Part of a small language model's weights.
Size: 26 layers, width 128, MLP 320 SwiGLU, vocabulary 4096, 5.53M parameters.
Architecture: RMSNorm before each block, rotary positions, untied embeddings, normalized queries and keys, attention and MLP in parallel.
Training: a variant of SOAP for these matrices, 145M tokens, 2438 steps.
Each number is 200 + 30 x the weight over its row's rms, rounded and kept within 0 to 999. Layers, rows and columns count from 0. The size before them is the row's rms in percent of the matrix's.

# down: layer 10 MLP down (transposed), 320x128, rms 0.128, rows 58-71, columns 32-63
# gate: layer 10 MLP gate, 320x128, rms 0.144, rows 59-71, columns 32-63
# up: layer 10 MLP up, 320x128, rms 0.139, rows 59-71, columns 32-63
down58,104,241,176,89,214,201,177,180,212,187,228,184,195,201,147,182,181,185,184,197,209,208,270,194,216,244,233,151,251,190,218,236,204
gate59,098,164,194,195,124,201,221,172,171,174,207,196,170,185,205,187,218,191,118,169,200,229,220,190,173,159,177,261,238,193,160,187,160
up59,096,184,189,208,223,173,200,259,231,276,162,221,255,190,156,226,213,164,179,188,213,190,201,222,216,201,163,202,143,220,187,206,180
down59,095,197,230,168,171,233,201,201,187,191,226,198,194,220,198,173,164,151,221,242,207,215,207,188,176,190,151,157,232,221,188,218,178
gate60,099,194,250,176,138,262,196,217,182,227,219,202,155,197,217,199,202,219,217,205,209,208,213,205,221,191,171,194,199,217,227,204,168
up60,118,213,198,185,156,250,202,212,159,235,217,201,211,176,221,150,177,223,217,219,222,253,182,245,221,179,174,195,197,253,271,174,208
down60,107,216,258,147,185,213,242,172,205,215,195,206,190,175,217,122,213,213,152,187,217,247,244,249,216,210,202,182,186,198,240,162,250
gate61,103,187,222,161,212,180,181,213,194,196,171,229,135,195,166,193,174,234,138,139,127,262,161,187,244,190,146,161,222,160,215,181,193
up61,086,192,195,171,183,182,195,257,222,170,182,159,184,220,174,179,208,229,242,195,207,216,170,210,177,229,216,145,237,211,206,210,265
down61,088,219,179,337,163,159,175,247,250,219,235,161,227,224,209,189,166,191,240,170,222,217,219,254,150,212,255,201,218,193,204,223,215
gate62,101,163,211,234,233,220,221,158,224,228,164,150,193,224,204,236,246,163,161,155,208,193,193,188,159,203,181,224,204,187,204,163,233
up62,096,197,202,193,186,233,185,243,213,209,246,192,228,151,211,187,199,118,207,172,207,240,166,225,219,240,196,272,119,211,221,243,247
down62,094,222,153,142,173,226,244,205,228,175,299,190,147,199,179,203,270,196,198,243,191,196,205,223,187,197,156,228,169,205,219,223,210
gate63,109,146,190,183,184,205,213,189,196,174,169,268,172,213,156,170,192,186,274,198,165,206,244,189,200,193,202,273,146,187,171,210,221
up63,099,183,212,196,221,207,202,234,197,181,240,194,190,182,159,218,163,152,203,180,155,218,195,181,128,201,205,236,194,205,212,172,153
down63,106,153,227,318,218,214,198,221,214,231,173,203,203,187,160,214,250,186,196,166,233,243,202,207,209,233,211,197,264,219,197,222,187
gate64,095,229,164,170,243,187,164,144,201,186,166,229,174,173,244,250,161,238,180,202,196,166,170,186,232,217,155,182,192,191,219,155,151
up64,093,262,184,210,255,135,203,176,207,220,197,194,204,186,240,249,183,267,219,179,196,221,184,241,201,230,173,155,251,205,194,200,211
down64,097,223,167,111,211,165,194,214,172,243,175,226,168,178,225,191,245,203,174,217,215,185,159,207,215,230,216,176,187,210,182,224,242
gate65,097,235,188,208,161,158,204,180,209,208,205,202,184,213,162,191,136,238,208,176,189,192,201,240,204,223,185,195,161,197,210,163,236
up65,091,182,209,174,180,208,148,251,173,188,214,186,171,193,198,207,199,164,213,227,237,222,155,185,188,209,232,177,188,175,172,229,213
down65,098,275,182,211,209,196,252,185,175,236,231,181,208,187,146,238,192,213,174,166,198,179,218,232,168,235,174,231,186,196,217,158,214
gate66,097,171,178,180,179,223,205,155,223,211,181,178,241,200,211,219,208,184,164,190,215,215,211,248,173,254,175,224,163,258,227,194,198
up66,111,244,216,213,156,207,200,301,204,185,217,216,185,232,207,210,170,176,229,199,204,186,212,235,154,211,188,163,195,185,185,229,228
down66,103,177,167,283,192,223,190,224,192,132,167,180,206,209,220,186,131,182,226,230,205,213,224,195,190,228,238,191,221,194,138,216,241
gate67,096,261,216,156,245,240,261,177,194,167,138,141,217,216,208,139,208,213,224,207,230,174,200,237,209,241,191,225,205,212,189,126,150
up67,085,219,237,241,141,172,214,145,249,246,262,207,218,201,245,204,233,144,209,230,182,234,174,215,201,200,201,287,234,178,233,183,198
down67,099,214,192,199,186,151,156,171,191,219,138,229,178,163,198,221,178,194,226,207,206,230,160,192,197,174,160,191,203,249,190,195,196
gate68,112,162,198,164,188,153,208,233,190,201,162,213,221,166,192,183,217,203,232,202,229,212,173,206,203,224,225,189,166,240,221,175,160
up68,110,218,187,227,277,220,191,225,147,224,209,183,164,137,142,142,204,200,228,192,191,192,236,212,162,225,224,159,218,187,300,192,232
down68,102,210,174,187,209,177,229,189,241,151,210,154,137,157,234,239,234,194,219,231,178,200,206,207,178,167,192,150,167,190,267,192,209
gate69,089,194,223,201,233,202,153,191,144,177,183,212,245,212,169,164,190,249,221,192,204,235,202,221,175,186,210,210,184,249,234,115,216
up69,091,217,236,206,177,174,207,175,195,183,204,226,212,198,190,191,223,175,172,229,205,168,216,231,169,198,207,177,213,210,131,150,229
down69,091,170,211,214,149,194,198,220,195,163,177,225,139,193,232,195,207,219,185,161,228,209,117,155,196,162,217,233,202,213,188,200,204
gate70,108,164,183,204,182,195,161,147,232,188,155,199,231,207,124,226,235,185,184,200,218,135,227,172,224,169,150,241,200,167,238,189,188
up70,105,192,162,132,226,191,224,182,145,177,177,171,218,226,191,165,202,226,231,175,186,199,219,215,176,236,229,189,250,160,172,215,172
down70,114,184,174,226,206,165,216,180,227,197,186,254,242,199,129,177,170,154,147,211,194,185,175,184,244,142,158,154,212,179,215,192,191
gate71,098,178,183,207,246,162,181,206,182,183,229,166,159,196,194,246,188,155,142,237,226,226,195,181,189,225,232,211,152,160,194,183,203
up71,095,175,171,176,222,176,185,311,185,176,198,176,214,224,204,230,229,177,201,228,181,190,193,150,186,172,234,265,205,214,240,166,212
down71,097,141,233,286,199,187,257,210,233,204,197,181,177,168,246,200,173,217,215,155,188,191,226,249,203,207,248,181,189,146,187,167,157